config = dict(
    num_hidden_layers=10,
    hidden_size=576,
    num_attention_heads=14,
    num_key_value_heads=14,
    head_dim=64,
    intermediate_size=896,
    vocab_size=32768,
    hidden_act='swiglu',
    norm='rmsnorm',
    norm_place='pre',
    norm_eps=1e-06,
    positions='rope',
    rope_theta=10000.0,
    rope_fraction=0.75,
    qk_norm=False,
    attn_scale=0.125,
    bias='none',
    tie_word_embeddings=False,
    parallel_block=False,
    init='uniform',
    init_std_qkv=0.0195,
    init_std_o=0.0156,
    init_std_up=0.0195,
    init_std_down=0.0,
    optimizer='soap_variant',
    learning_rate=0.00262,
    beta1=0.95,
    beta2=0.98,
    weight_decay=0.14,
    lr_head=0.00438,
    max_grad_norm=1.0,
    warmup_steps=200,
    schedule='wsd',
    decay_fraction=0.57,
    decay_shape='pow',
    final_lr_fraction=0.0,
    batch_tokens=131072,
    max_seq_len=512,
    doc_mask=False,
    train_tokens=440000000,
    max_steps=3357,
    dataset='wikipedia_en',
)
Each number is 500 + 50 x the weight over its row's rms, rounded and kept within 0 to 999. Layers, rows and columns count from 0. Numbers have three digits each. The size before them is the row's rms in percent of the matrix's.

# q: layer 2 attention query, 896x576, rms 0.0862, rows 266-312, columns 144-287
# k: layer 2 attention key, 896x576, rms 0.0895, rows 266-312, columns 144-287
q266 100:532492412535524485483443479467504570350570496432487515562579454548556516517407514518450431518536525422509516544609572619521510514480557498520458462471426629411526493529504392603495428562466455444464529485529524553497594487565408527452491528570541512464418431509456525582547553494499477549456463503529493559422482465538552526509401520517537570480458457631523448535614472568548445519447508486340436523528385501561504394511521536442445
k266 104:529532593395488482558601528568481546534520484642562486453552446571458509534539582566552509528575513551503472511461486457569457575483520560481558519521610530479395424454530503447481538521470434459518560547452588498450504427553470502463514548446536443514497602464492493503500561501544532647519446467598469422526443547550483453470487548512458444579400473422464534503465503493446418497622461487457418473425497537470636532499428620492547
q267 099:475514427521503444483447493463548446541470658583399406454493461552565493455496378404497517447462460557340488519415567463449533576438405557454475485473523502506432458505428488477428542473564473453450513572525465385448483517397558510452489382560505550462507492428473506452459477459444432491461572481535549447569562488478523452495532497586548543561529465501487481412457543504500499546493481436503535563497505522552574503478419596493450
k267 113:462476532536487651538473413449487550617518431484525541499482549431529515557540557540551575465485532456490550487514476505411427490552550486502532622512567528460503622624435448548479403481534500533469524457488496630505545451487496557485541471665496449518527441463489551565528496499439469439448461421407419511518525485496409529521477479454484568483522611429539538532495550416538425475493560505499587473477493500468539577530537409492476
q268 089:502434488450412541496511616462590549479569500463436501581453616424545486445464422464470494508512540448517452406477450488461520497523443523468589564432376506451519500540561505469638528528503467432495427546520499464495558447550502508549449442492568530455481480484485523482479478572592490512577470488429491502470464496495494388516517549545529540432449526541384573481473495429480559541418481505504581431519541588524587608498557455409415
k268 105:548392544441530518515539442469459564517484593555508475575510522502499550553554397501490519499442651460526532584566498395456553440534468479463431555492465480453470408477462396551374364458469516531428506453439432474566503482506431452430435450572529482560522510571484461502510473456548459494470500455541511503565501461528567502561481434515543478553540539481522546512609491433426443486459516594531474443549527505531479558527417469428491
q269 095:482533576469463562476472491428441482500464491558554582440451566479491482504533456491540508470509532440482461541380540571495546481487550551522531515504616475530477521469506521467475567557535542507505491538496509463488494470450593446544614514452506510527479463503496478513475394506443535472464544421496560451485555538463466511374512489520590469610496477461497486497455506594551502452587453460536471571440469526529513466494551542538496
k269 102:539426452418522505500544493383453472515504419493479448489522567446463531416484516506540546505437545487513565559553495573510590424560527494426534590499490501556423427540545619511529484454404538440443330425511562493465577510517524480430518432454546504510567494466492430537490532478567518554459582464590469538537627471449579563437544456538475490473515533554566580500543420495515527588440491544532476361494523473515466549539538464487474
q270 100:495488473473489504510523454452595605428528500524501425561432491504548447495449416581466543496537445409575499505534511437449407494493556552548474517473489546562450418455610509441453526534554487558446463458496495468466536456544532565463501503503580488447506440453498561589474584434515503378572546588559516468493499452525591427509514531538516558433518547508481544488417521464438475486495472561500499531547443627551471587454513561602485
k270 111:513552564514469360573566418518481613515483500499586537475506533467444457612502513483554521485498500451495574491505468520468530517550588577576540464485568431483548413533451469454504450503469504518444584487486485479522588486533491543594414476610525429482527449579509549636604595531522537465462416481506496519429483616502500531488543513518554472533506437451443448533539558616417523476586543447531504480447552499521508537541499578544474
q271 104:467436516405486485536466481509562450494508538483420528518531483500591531537372498476498520504569497564474480402492455449542475510565479506442431501491491505432463547517459605472466497448560596543501429544554561577498496462470493485512526535511585429495521545449490511550520596496479486506458546577497486508480492443549504495504491434495439503489477477565513538403471526558518432527479570438502539551642510508456496529480470592450443
k271 110:565502456474507575466441488522485424486516431558472575477582495535470433487584473537557542492452510528474499464472564587481411495507456564498566495566491459499543563466394463490500500353519533408466367489476520459519473461431417475528518455497482489465421526460537584503577488492365492458455513551529523519442476505508430455479525518481575468434483520498406440473527527489459493509569579506503440480464527511574558465542514485525509
q272 101:567548563443478448496518552483487508620426527527342461549490489576575482420509384553406463450460445508553475522522430462530591481468445543430406474543544438539480521519382569458568538581531603501568509496510525501517531516531449464480442613554529452500460442493520534495530505580547448618608539453411449465543487545562498427533587496536583505470586448478577443540416524530483470518468519479530521543464560506503637501481524495417432
k272 106:433482490592500495424506485504506463446449477541452499468532484485527535499464436508495544461525441462342535472457434539438489504497542520537464394594517549477492547578514518552564529535563523444486537577444559479566495526510562516401468459490464559548576564525585594502427494460463540515437500470504565476566510505477469451549473411452450535496537489544456505502555547485473557509551398528471427457546539590461565549450478566454446
q273 097:502544491499439467397495605565508452603457412458451437424429426548471492552380516477533486498417467498481571458496572480514597545465481427382567443393535587558513476473406511546498490424556509468472557475433470568589467585496479471580395559476508531490570621554493460503549430516501430534394524539437518476480600610486537506434396582440485579594522465508448558615628438437524462526466550572533482497590557523533542561466412471494542
k273 113:520496517484493428492471448524529486488481513453384460540534459505460498516505371495411508555428503550460505428490457509501483493507512410546499545567507519462441416417543534515546589610410505435481455446372556434434505474489498481521498561486460560540550479552543630531423566512571481486497449555523574506563435490482542547570544568498485518452476437446410488491474538546435539628494492463499565541413517490460423443541528537488500
q274 107:524465467429473552468524446537637424605522441468543444474532440465494451453443427516554549523521461424586522414529476464515448464577521504569478507521486588589494581504629534464560536434498484491513443501428497533596508516560336438514449494427587481551478495506474442524564450595546524514538511459482419479467508597502552531497454513497454500511571350510424534522537485462534489610418407516471449507595460483444501467418519521480604
k274 113:515556487523542531404521553546516523506551539485530494542622512560605487480465471528511536571516452551486548503510555530393484544556515497488560495493614534419505544461553326498533441528521547647561528567465600562472494442459488458514514496545469467534467518462416582392508541424462543576421438501398466532530427475446423522454497456482555439470521477527408489554540471556489391474479583385493428418538520537541524488525526474512526
q275 105:475525571515488536537558595516402503492471423571517556571538551511475389487647554444533586527512502500547612582519506564570437476558479517498526391476542518522508493490557513488550432420419572541587543571550489522458512510577571474443522451458482490503529550366467526560486494472457522562471498513529503478513450455495351559543495494493472448464423507481554489463548527469529530564450466502486508478558530579424568470505504446455496
k275 121:517536496474528514449520410456563491466614450473488474410568364536508512414455522446587479494499526498432498424494531484534465540493427578508541474419517456544551465528557567534540509488540516519522506537486485545469530497490579502476596516563535478476468508507497422597569469497509470471488518449437465471536474585500457527593471468582467520519477556449548565509441532452486479431486521479435488543540540521518435561524518546436504
q276 105:550565550482470535585524457646607502583468481438446468544506524485518421494519510448474492589517600381448455504476548489492543523499531495458578480480463567389514540443489488506559526430545495491426458447467523506556406477543450455409501467517485546458508470551506485530511477430476491577491587487478466561352520518466525503548512477477477566420435533658486584444550479502426481477442570502576524511521511470487467558585622447518495
k276 113:519470497495579501518518475591448518498526469543512569520491608475484505568563517473427592497584531539510539549425428528511396496509481461461441521570530553538613447509483423373526484461457434596389569540544511434551552459492509555667462459365505516522577489461616432425492492526495537528550410473521582469570542435545480432442432559532416498531557445521484429554620459442499568561555451574492502526631519488476442470518479431496526
q277 096:520416542413521500447450430544553489584543539400533543456472442493585550500536546427483562536476489454467407478494467591397537499494499452662539578463506526525416458488564455464508546483501491551468509513422447538533467515453534533550490540437458491462473475517566463519609510489470613493515481398537520428501524497430409420507487522505493365486488471540416485538537450404446498476548494540489549312512476416470450492529482464555549
k277 113:499446445503559587431502471539451409499433505483489446495532567434454484570496520548503526492489596494465441539460454476532489454428500363527414454490502488519445435489515480545478572505537498350512446476459517492459505477470512482441483469429624569512496566521539591490530435605502599519588481446585546525481595479504553465492485503524453518456468476528483466477507454495445515646483405508464519522523487455474520486450471425571438
q278 104:518538506562602420493511519484492546440543488580485635566483509554517458590507489546490566436433529488515586477603480466622559531556541464493520578559468466532571481521463567538549579528512533533657504449525499557485460484506457551504623466414462471537472497474546481493549497477535489544600447498454483544556525613437495401479486541476500458488508437455359500456471483439488521432528456475453499569504446500457445465510558466493408
k278 113:550462555496535446442512519524503531570432522449450493477558512465476527566468435421563484447481460484521479487480411464447533482573476617504508493547594457493453452497465450486377546422532363460504603486415548497439583515531499539500521531521487521525467486473561447515516499472593608494449498571480513460473515381512562526522520397509387472543427459509422448497516507579462610448520537491473407498406554550552476554502463445395552
q279 102:488364513527523484585505489460484529540580555455381500433513525546439462509458458574475502494492545504549538487508507522447490536473570576528440444521478564543465475513517458496502606515557495518513567463505463458513486430571435452488461470415469490461521533537443529524471487625472443511514521535547493489536529661534490471490497481492517534468485394386488460541449555532536502527548502507514514574528531453588552507564498475576609
k279 115:471534442505369486502496457507537532472480525489514512509504546516564433479617455516502488487451496484405398419502470534429401654515464476541477517501443549504419442502432528499518468476501549493555440466551494568587421517449453499356472507488446545514471468537479501562470497486561552454463475495476542464497490445423429544456538520394549468576528514444575581505512515427611504532451520570581471437546466427406510493499482412453510
q280 102:519500494425506451546518524516414459573509482454518528520549551500443495484474579489468494464460531477473530432482448446463485490583473416516522446566462467443465518530435565485589412466516599505453512537503483524507465369478512525500456507597551518535534465440571567426518608415437471519443449435633469456545501459487500475614499532470479527447616447422381523447559499470511575457459503532467476497505482502435531467483557473475530
k280 105:584522477522542541462487473601445464532493477468463494498510474483462530536488493427587604450440508545456482473456434599482531499420592597396422562484504495518418537479504479455460520469519402485417487525496463562464369629562428555550581505489477483460470479469495572502511449466584510609524542495489486447569539500526559528478556480525503519484490499565492465506487537604524528388575608513615442502433475543501365542403438586443494
q281 097:464529515530508571488560501465549481463466489444559585536467528509406454539490466415477636413426462369454490515545498495484523568488548465468492521468525476524502498462500518551444478534402440531343650447481497466485411490478593451489531583478506472484456592579478437508596431450500500552536485473598522497558487488524430568365456452459462417510461595482477486493467538427489493548536584566425502525495499420467455473500529532432429
k281 107:544393552504586554460549467497561528462534452498519461553495410526544536479526543512425395461535536537494508649456569460622476474518600572464483585499408474515539497584544581470431501545534521504496504550498556556459590511509527637491473479580471541466522467495477504462467521488540553566505537469595453489549483399531532462515545512553456470455464551490591500491491507487503565560472513494531597561500553444507575454450486401408510
q282 104:491492552508480586553392428492511453509534455558510614437550580532453513493502526566499423616514534480447491478538503488475499453495529507417573544523580428468506488440481388468423540432526536474563529529551425433533528506475450509539614447522435564482511468351422552460437496488492479470413481588499438475355474474570649487578470528574530560643505464561455457591580569515480492420525511466529470583534517481453472538463507522488479
k282 114:518422474478437582527460506549515514480479499512534449469545482461567468495549408598527509606499552491509483511501419466413544536520441542408396573551551525447445394476460550505451441505506424480522519487399515486491480455520474489541607437425498469605452570479378564497517530548514440522580501452396557622516561440517482491572487479449561494523458473578471496623391541455527509492480506504547483471411454585469454476451614499535504
q283 099:553466505510511534591423455471478520391510476444487521502537525529468484533552501514465491540395483502439474490431524525513490510551473517545581487449471504458474447505418449399447523531477551548420553521571549493484501385491518509492555533473467589499496426545439498474451433533487523456507484448549442538375526468546540545518558555486527505477470576484494448508587527527576467467437583516508383436381491553521456488405496385565458
k283 109:445563590550422521494458486574624498464538446469487494516503483451478529501573477503450522479524551515561416456479409531488568533499493472452463534516595582341578500504474520483493458593585611613502432624585551568542335548503476456565484482530530427562530558488582517528586549495515462487429556471534567497509466596547487512505511581467478463494543515547436527461529477432407389524493474517543518447543471458433472496455480574512557
q284 102:501497452540506515563531521479629450507464492460445466585490526527458457480549504504487410543504473466496517430541483492427550561516474476619525472502494417531483603579524442382550453539530457447523440539508579525575429454483512531531514477469456432490411436610498618547529503542577459504482499501459529461514535532507499473470550445493467538491542452570473502506534437487537475490473491605437538442596502643442600408552501520477465
k284 110:529468590508526457485491465522487499368439508510600525487501497429442495434560498579564464475404525482552457539493522521529509531455465429488478492547485627404487536459561478556449619467473465485569500449588523522372494517588508463451484423476551400485482524482492437482493497563461483470558441490499487437514505435503504441605524513533628534472465507394554516509520537298520526568561451420525495491452482457496439534522518388468411
q285 105:536453432556472517415494496509499539564466494472502530479476489426612525529447515506476547497446497466459660540473451529514534589463544470533518587501495579491580505597592439526493476538532500534588520526539577472463395525366435484542447526506517513487454513550548537502458511513437500509553471508484522447543484518600608496570577508498515412488376497446539480472503401491451553416488467481451483451570494501485561480415493389565465
k285 119:516516550410520398537564522492590568537464491512486493545465508501562543511516506546532578361478502483493435450530402512531458505418458534420480526495550445515407485513539566455412462506481351527416496455523452442522504505392459507535389468503471497595475514431465467546505488451455506470527417568472482437526512474504469504503412347489475440462481519508599477506586484590547402574509571474461573548456574501418542425537425505455448
q286 108:460457481526485451530597438554447507477498472475444544552414579524561511536603554445401467438511473477550573416521546429502562543554599520530497445460490454451473528498511475540389594517513447513512504412562463531453469513518462488465487489477496506461456481518569572426452544529490477488507510447470577417444456454534491498538478474469534540506500500508475525475526561489492482507547542470505520440480407528554460464519479471519457
k286 115:477510495463445488526476537538490513490444499491572514500417467449506483518520453557492361449617573569514483505468528443460462591468483550470512553449487610540496408560518577411465409473489522443428493439524402535561430488440544536552545481556485502617455568508415414550499487419568537497418467460576512536468567485547530502487622545408554499506521574568578483477487562548563477430467464552527503520479458534518543477452520582461516
q287 104:575547431440470563549532502431490454550556544486518463429530495486498462388511502528434476475464500449573454418519478504518441543442507586523531553516541456527617585455508435470492493617511458527432439468542512571451525591538552508417476573538527511473495483514632578620494493503448485546462441504539497460448490401525398495549434442509391454562486435506440403594437433551409519460507437456395408562464517501509517570553509528584527
k287 113:545435604482508488482490555532394431453500499470528438502536466531520544492474523515549416618497512558464552562447513475420501471551508584473504467412452583542436446545399504530511501391509488479414522460495554481534459459517530488510540508500462471493461534465419496509475436590497582501392432509497495460440558523436522438499535404496523548582406573523521545508476510551569536452520488634484501500459486465465512507440596463495523
q288 105:578414560544502499504517553536588469501486368510428427558533469494441521392492511531440465474483501417501430663624534483513448534474429502513576475484476522522487437495525541420405475500430436414519493487531553495489603492535487487559557396516507542471482517422554546483463519543498452528596551549508486460415522537562431572515466503510420462470572571433445508496561453467440541483546535535550537494491485452470542437593567529527447
k288 114:574458549425537374546564534512499495456475437521493473447521475462551545557509539472473488439448507505554517575402467484483540485450469409547501545520436526490435486463527498487434600556475514478601506472504506419441425512505548579439488465492542593571445496591561521520384518458554489380437430455486509589438464595504541518486613526528573390456471489468454479528504499518496492512585504548522481544442520554489488552464497578445554
q289 096:559454473530511608548601524523580461534472426532520444473502518484530528563480479473457473546575544540446579525421392478645468512538546484498480542448457496364521474545522513463508434604373446475489538473447539484481560519482465524528482441642485485499472456512420465547503609467560483469557512475509396594564490453503489513515471518535550524607612537538484425458408484501502440539457456474510547551525466510474414497467550469519597
k289 108:502510463527570504461533518535563579465412511525443565460480517512473474488585427535425483515484456497469498469490445539512453501475529473462506519582459519558528518471488405399546460464376494579572382515606438400569419456456439467579506491378542511510484531470449509446504496565405530405523431570455464424512446484522464464553441489520518475424500472513516471591498485452485492492538520454533610486497537561421531414537538466547464
q290 106:481517546540437511571496455461500548522523469504550416493442586513483421577572524461548442536603517425515495588472608581531394431561527441481464596536451506611487498525504559555481505479484529497573491585463537487415513520527456544529516501434404553481560624512426526446456564592474554552520569520535486548520482481605467483464523467483524580407505448553525507473503546594444507555508494461498523508524519541525501515564496462422513
k290 112:577487619454493494543490567500559482545438484418499507450524555513501491514518530497504441509488527481564513470507465632484496491494468498535516496531530424485504442541409478472581545481527488541516382368546537598538575440525435447489493412502608529556481520518508438501610453419467526537499441436416546470508480447468599526483468503545479403542545466514375596459489512415489566566586488480449480539568485500425471507520480551581573
q291 110:488513412502521531502499446505390438445497447531521474450511562466489512479569516443381538541413507600519386572488594507518478440573568411543502478494462503454475511535491486510410527429518506514482512485490564563486468487447487524399561522507547515522434573628473509532565454568532351531495467531463489475531499505481372497545431506483422494489487581576511526470512495486437534393507510482495454562469556433544511493624520502546527
k291 113:542533462529552481448432526504466424556534494465448424461497467455503452437590480662458550524482456576494506576437391510561465485487468542481444596450544551466471537453528432562426524560475525462490472526498476515585592480573487583512503539463489506520489432473519461563451458532554579512469462512583527470520490442466595480519532529596483483541479666464488517505544551475511480489465509552551582453561440496536460428486536512510377
q292 110:426500475514514538484508495516420488466530494532443587584502399417499474408506471580561516551417462477528533520531512557541502476423423443576482452455480481528488528551503574477493561483413675542530453534479487528510421622488519481394478473478515478505501537510464600494516608496513552461517470482522522434538464489502431492460477429605443454425479489454450528503560533489408448471402501506453617434465593520498534502505550487437432
k292 113:502497503468481580549517542512551547467548488422532494464581550499459403500471499526513516447603552458516486466531521530565541492535456481466493544526560542470492528582490487533472654548559485535420514481458458512476555577577432500507535409418568474582494501472518485516415526482513451554450522436515533598442453544415500480463452487492521442401552515535523439478493580526552492538483545574502466461480465501516532484397551528554595
q293 109:535394434482453463496488471501545510525485526444434366582484471524488457424540461489538571546494532509477454498477517553549510602563473518423479568530468523528468484496546392506636480563463520431499469545602597523464549489478486549470534583424473508520484469568540545484415556512476494411537478436494523584523515524464532459465418388497555482462449520574546549546538508383488548568470519553565536546449474549511491433522439514459564
k293 121:541527545436496486481532407452498594597548599601490481496435525524482439497485498485585403565446590516454449405519568504501454536475413473555543489477513533501461527498535465621444521494452474540450519416482488474504508533492539474579477474491460520493478559491441416421447396457431452533414496599468414510521485476545576483585563530635604627664457503599537449544541462477507560502455464575451526498441450457448590558543485537511543
q294 106:448506576505447502595523448491481474486533475453389622515374445541470411497457449509577464490521549509534516470572499464537546550411574570481471555543549520496534501494502446374492468462408521444472449382513469440470445520506429442499535493557399442384490485516459461446535495519448546515531509522537515475524514457530447471455498452392560433432583575600453542431575538474487438410464546521544522466519486529527546529521560500539538
k294 115:472516495519520396539423615491512446527570506472569370496487451555564530550508415536506524515607466509493516515579520454417518465487484473460582534493546486514419472418472477498450472435539544589431458568512488399525479504534436495504483596418536441448509508404485645469521619540501430546465507478480520509530421482421542583518472495534473547518541508530557461478465526440475519455468447553542437386578425507532483457439475486422455
q295 107:470496521499601515533515455558550558568499412465489458492436516490538549519549490507491423502486503479554494638556612416452502499493467477574425452440477544528566485545460586430487511509450479481501477542457465529467479499537516495573511489476570532506520533552508474521425496507532480481465534516537523531513434572565554504451450431585507541431466497560521549508480695489521588496456587492606499548489564421534435509436514538525388
k295 121:470506420491489480450510507470533549511538511514549491565534449484545525473507455534608549624531442487440508474460474495559565572521543348570519529547479535517431430478553550511542569509530456544527596413492430452533545545530454621503463538562465568501527501493470463481500447489499509451498491395414512634562449553547511470531451569536642470579545524549490505525584517440562474476485502534475548570497503494586555518516415418566516
q296 104:559460507464489456466471414466495469566560533387429504445474487560446428504387444522427448487568433489482525392422478491606506574506480555541516471494478472480479518505464525465568496564398565497422530453559429479521540522617466504454501493485598509481517486458571458505497541426543536448533540465379499468485516541458543432706387563538492468456474548490525415493491568622489505514497507476553513512466507502389581460459374474487484
k296 111:449431550548477570452439470446467553470499503566528489490557501527481529512606505421437451458435477531546383538487488430391500430480527607439542526462487532490468459569517485542454429470541495533556490394465456542484512467486563508525497490573456536558528557580570499466455437488530554568516546564510446598529458477518500533529523500497576408557472439456528452391602510486466514458596552601509495586498568479486585490494568629423511
q297 109:519430587566483476412492485484494504495548534514496532447482497511541552532472458596520489529575473546435482433506490502534417672569564486403519494461456512488468478477410405462475507568539515492477484485556656437378482531479570529384593447537512476541499437503536453483438503641518485454453568482502515481528431486520526521478500529484522455465460597423495487532521541498560489473480532547475501515526398490555509512469406571568450
k297 113:451570470547489524482476541463457516575533464479500477494543556414549458492463514473531468453574519476504468540517495471458492485441541478469392577481493535496557574564441560542477517462506476529546572376514522438476389477447471530510519491498415468624522581509429446527474505477442461535511514456500451503439466421524520565489454500584562408535640525528513444518480422462538495454504469520613633521448472524481598475517458505475517
q298 107:497439627489589452496446575598465432434532483481546547585559473449532478435551453524444394450454487512513454501513495409514441447472464487373475540483484419408449519548468481565487544518556513487444498512437623584548511493518517533490535481527513548498521559488530528492517513556517502544450526443483600551492459609442515542598497541543436465490427487420506514477482513538472554500473532412403520569501453516496552520552546514422514
k298 111:445577573469414490476600456535428500311574437476498538469473481547486471475513434458523483481547480637580564519531490570504518403532412451453374578558479472500424560493569574452478462521563451457465505529536518464475502513555437521482512479455450541415475474459495420476467502499560445484521616458526454529499487433494469506532544472497452481431480477477425585443537472503547559573530482531558556591500510515460518486473491492528498
q299 105:494473458533461503475486448504500524485469539486474499503470452494436538528492452454516545610596454478430493562470537505442488462498587426502456511569583474480562508534524550450520444435532544531472474483531507595519523430448575501557440527526536510405560564460497504545566454531555501465440593550590394457507489559512586473448569532469529501531547572481495486455502428563579450513444574466472452536495558577595613500401527413472463
k299 112:436572501519477463619530483493468473492446488402527466475494511549491493485505528525544546461455509505550515498506542495565552389423413393524533468494410440481412481496452536380560424483503472523495521507468402461553468538460487520450542472546460493471511486526498620431394531544488503523547533449414595429588483458448501479536504509525457455430506472528453538516461495516542576477603533415591523464387552461558556484477520405496412
q300 109:537534516453446566476420495429499543426451458509471613627452494472543512398459514555472486559446490511520494543429458462427597493581504519537500441437495433526538513513546579503568453535521560509493556451438514502576523520475508487553444512475450478491476411548501485556591534503415412538556578606561443522552452498516478524487560527524614500429436625495438464485563503484506548486533553523517552465451578537497477427483552570525505
k300 119:528471447519466442543493515537549519515596507506530458459564491452471529510453485469475436472488446449553564476458489558594474489571498476462593521544489524496433536501438549557520495541539501513521415539540552465541463470412541529520542490428489532504516518608399545524421517596508520543563511427518512533508504437539579496501518477457491481572453469514517484384415499485495538582514462515520504396452527513461537484587515487539504
q301 102:506518455476548522481563466515553546597537581623480562559514528460544478465430533368574527524550507521457486526530490412460451527552498472550515446514465495581476548441463581476474491452499554442537475539458468400475380508487503477558547432433544486526502490545486524532482495523494535535558488477459522484522479528607609558461525487526558575616449575493472455522448477489475595500548450568527526531514529468529563561470500515481415
k301 114:399557401554571533574535451553503514436567475475452528541466550574529546436493571527620546483498553510506482536488533518415516525547355565489510555538597404462524538474430474602398430594455488449512495472504590509507628422516536463491451596456490536461488470505433439616382460502503477624569472554527500489522573527484463461514531544505470424446508397502511537507579490410511478525508585456543464524568474445520417465483544455456562
q302 112:526490484412493540586497475447496423515456462476523574491554504449532580484453417414534592521558574507514494426502478466531506552541523503500549391418558577489507537584539553494492522504484451514486618473459571648496501452470491542539429468479485530438517508468543478500462593532459512504510452511582558517513552449429507472553556430432503497499442467519386528379566520527480474521431439476557387409654456548369461496488542473426499
k302 119:481577439497558490446578516536516532491522566427558523548557485453450487412497489586557566514481464459559430494424517326465499554576515558415510566578440539489505431593549594501508456552482493390551521468509547490579496530477422508551530458575454529527500442587435472477551549471419482500500542440504548427441466481507515467437504551538477524539504478566591415434428565535455471533481528432554511578452521527426508381562416529403517
q303 104:597494553557514563474465488498477483529483544509458467479487543477511457475496487521474609516392557566560600444452436417372526525489470556502454563523531523532548401459482417524480508487438529534541539536542588610528546503518566506428540517478451500478457476547559464510459511377495482504433446457471506471600494499458492588596537386450534506503462483421497480484516495591475403598402533465462563436508468490513526587516501486544466
k303 113:577435581578570496469456448513504494544482460591417527572483540531472593592540458536509556494508453536474446467516585504543462479467533491483486547546379515469535592519442564478481473494615420507462474426521436549449443492458450525492591492462470464553461436487499565475487443449497466516432469494528443539490501523546535565479505599427552558409470553550571501515554503473495472553445533584536485562352538592499575557450466506436553
q304 102:519440536521536595605388475488552557568462568474521556430461495467548473511473467473426551473421459515526464534530492485413476509492546485463542497500530471373497443593507484472549546461462609469467423431389432452425504507548509518526434470520499485508525473490502572415555498562522516426546444528528535578511586554509479414481585492520528506499508459483547519431442463551550535391428525534498509565525602564564498433490469424609506
k304 105:420541518466448458567492475509524563542545515566471535425574550560508470532474520474477537456470577443546491483495457558515504498488562550466495445484460452566473540412499490499458476540511504470455559557418457493548530557448478609462402460421533547510506514619519500560417413477499578531548425472475474485498566577407532480486508508562552561451480512488491495469548456456514566502408486526514492441442432527563556495471553447487450
q305 101:482471458502500460505400587499495474582472529513425551487429452594533550521501564478466497431605575520463560565443520504374535426371415598532473442505444488571492489638521532538570562552600475549476469673476610476475524440483465534437544543450606512522562477516502602466477507488517478524479564446462506521501562467461404575454468580514504570530451448500487505467501497502458539585498476431496443544407507536506598560492474427604452
k305 113:532446436464494487439594504541546475509445493554539465447454468479567496493507520506452438542442468586517500528499410481509494484477467543555573566504483401450462548473522463434482526464481445413503455612526451511539531528491487545464562534516412542490553487550510482516507492514436532550573483547502464513493543661449480424523540496449475486505551445439494464465506555407507511492560513551444441462466374527523575525478541502572484
q306 106:460511470502426593492499527532445560494508474572468542498585519496427540444474508429483601557539594503537451498437563531456549507494524455486519479567504546496603504505508481497573462572420525533480435507481421544530539563446528621510446595521570622546536480429530512461409448507481497550591563499484554507510420528568501488530527568454563378573547569441430505418541422471471453541419485504573581514465563473523418505424547549433492
k306 115:427480468545480483528508474457509568470551524514487457437505522477448549487457489558479469570452355466419542549437500576556508519597547465587498545438418487472531496511528474521487515573463513521471539488374553389353481453519432512567516535475449397452575424455420536551502471506423506511521452517493568503411536518456542590486460453507496617452599549527430413447384557616527530485438382516475474428462546511491546505539523426561527
q307 106:581653577493551483472439505444467576499460472623457597486554455477446447453521572417517398430485472556503504519476508561446447464446566565511564533442671516475404524530550453472566505514477453435517496441476485472538539597429501515445534471487459545434533540509472435400467592426569510540483559534508494578499541438550526501495568467461431473481481543513544425538432618516495569471588469511428458523453508472447406478505472615435477
k307 117:493522430529587542511499517522523573501500498508467501388464612481454510574518565530469528532491546477479595483554599449526501352581497488527498474512447505507547492490471553513523603554484516457525422414582613531484466397578582552466505393391579541492460491515524526532527538453513525351507430489460451509534457409456560447461532501455576501474499427453411402465547547494504613553469478502525581439553614417556539503388530475504503
q308 104:585506546440538530514474531371524525473529447443452526539504480530456411484558588456440610478520488489489391479520470555436485576495502486566486489508501452507433578482460568426534521462467527428493501490520543499446505449528537572526439516524539576438516568455458472453534554444490516471424532511519470501441475457550546594536514497507506536602524482482536468550590590535507506526472398504467480477453565474420535514408542588478561
k308 112:445523566538533471392432492459453491513451422560499535520474413455470474514515461506566433516531593491528546535541506447526453493607504527503536497478485406443483452533582524544578529586551543523520486636578455598527451472575491457496533466552549511452402570496497566571520510421457454535486518415354522489468485523461487543502588515515516514529486529526388535465499519464461519473457609423547485536392547508563494545435561499494481
q309 106:504502409555494594511388529585536458470561600549450592476472564525522510500470484468482480464479442483454458593556490507525507512577526494438394560466516579538466552534455557545492532468584493512486498406579461436469485624491507515550539476450530582457531584479499443471539471584516422482523566514493478481532590513503557431545444599486509435526500394519534552529576546505563454511539622504520524539547469420515573517476529539459376
k309 117:499464520500400492485469494502405535510492538497439520432622497465487578579491511464458524504465552502557558490556488573564490516469553524501434346618577466427445495467416542463469487521429524465517495550495552521611517416565532454471558601590497517533522579503551590488514465421484573513521492479461460498457478387505545509429525451503426570487532536514434490519562563465564486442528468481561476486433503503541466567540454413549441
q310 099:424451480548515574480509529591535565569492460452442458583490500455498556474454511472466463591503516538550486459536498529476510545532514586573531526468526577477521518536506488379526510486561412466422456523400454509491414456522466460556534410488609487518429483455470485530513600493515472531512463475463514428493528536471583501536497560541476474551449524444562448467526582500503507458495524569521518469497463499559559471501556490512439
k310 115:553622524494508462504542438495511487419412458560490557483488528483510415559431558522451567471411470534475467560502483453472475639570479532510539459538564437513468473470505498509508579482470440482454553499468482494424495501503472487341465438459496559535496541477507488534488491482534568485528439556426560501464609559486397572513446507598508515472568483459456401592568424462560530443538520499481460557543507474536476511432621466528458
q311 111:550497417535513472517336490433491469478559512418539407466538477419573523615557563513498587467489540412401415459511466445477565498402552442479513574507500610462531469455492518506521534514580452511445452473495619484505526512410502499581505564380478515517592385534516514484456480546624416499453485494488539537488566465476412461556523434499495503502418507394478504479529452491586535532470495475457503423430459479516389485450537419514556
k311 118:489499583506463426424618524483471607478457622531495582512564535514458549455452521433515487508513479558589498500486527503550523435471508451551473525470490454450378471313494460433482530482524494533520537556521502444483493557491449448505545464472516462532481495545467564517581443440542599354397529487418433471365487492508468512446410555479427507424559408603485524532447506593472495534480503539466457529426522501556501621502489525543467
q312 106:472530527507497476469540443540448541535463516505470514501450546504493488555501557444531522507451555448509486555416463495488507506504431482417489480522505546429468410424443416471588509534551452493454492442507542446507509500533530460371508463468511563492446436481572507587521486543554445441473514504548586494494543498411478560589566490552515591467444454531385624519516440470467583547556447521563493514451522491443504482523518531507518
k312 115:506530534440544511480543369420540594510521501476471558560467446507460442505550494527455435462428581514563562473424474526507471540558527428459551459531517482535431465433564472489472607456469540507465518524507498495500479479522533552499559518481537534412454489581373478501407536507467419633520486474486559425525519487483455396466527504470520538506477570451516401485599471542542551481467454539477470466551617473470502564532493540484473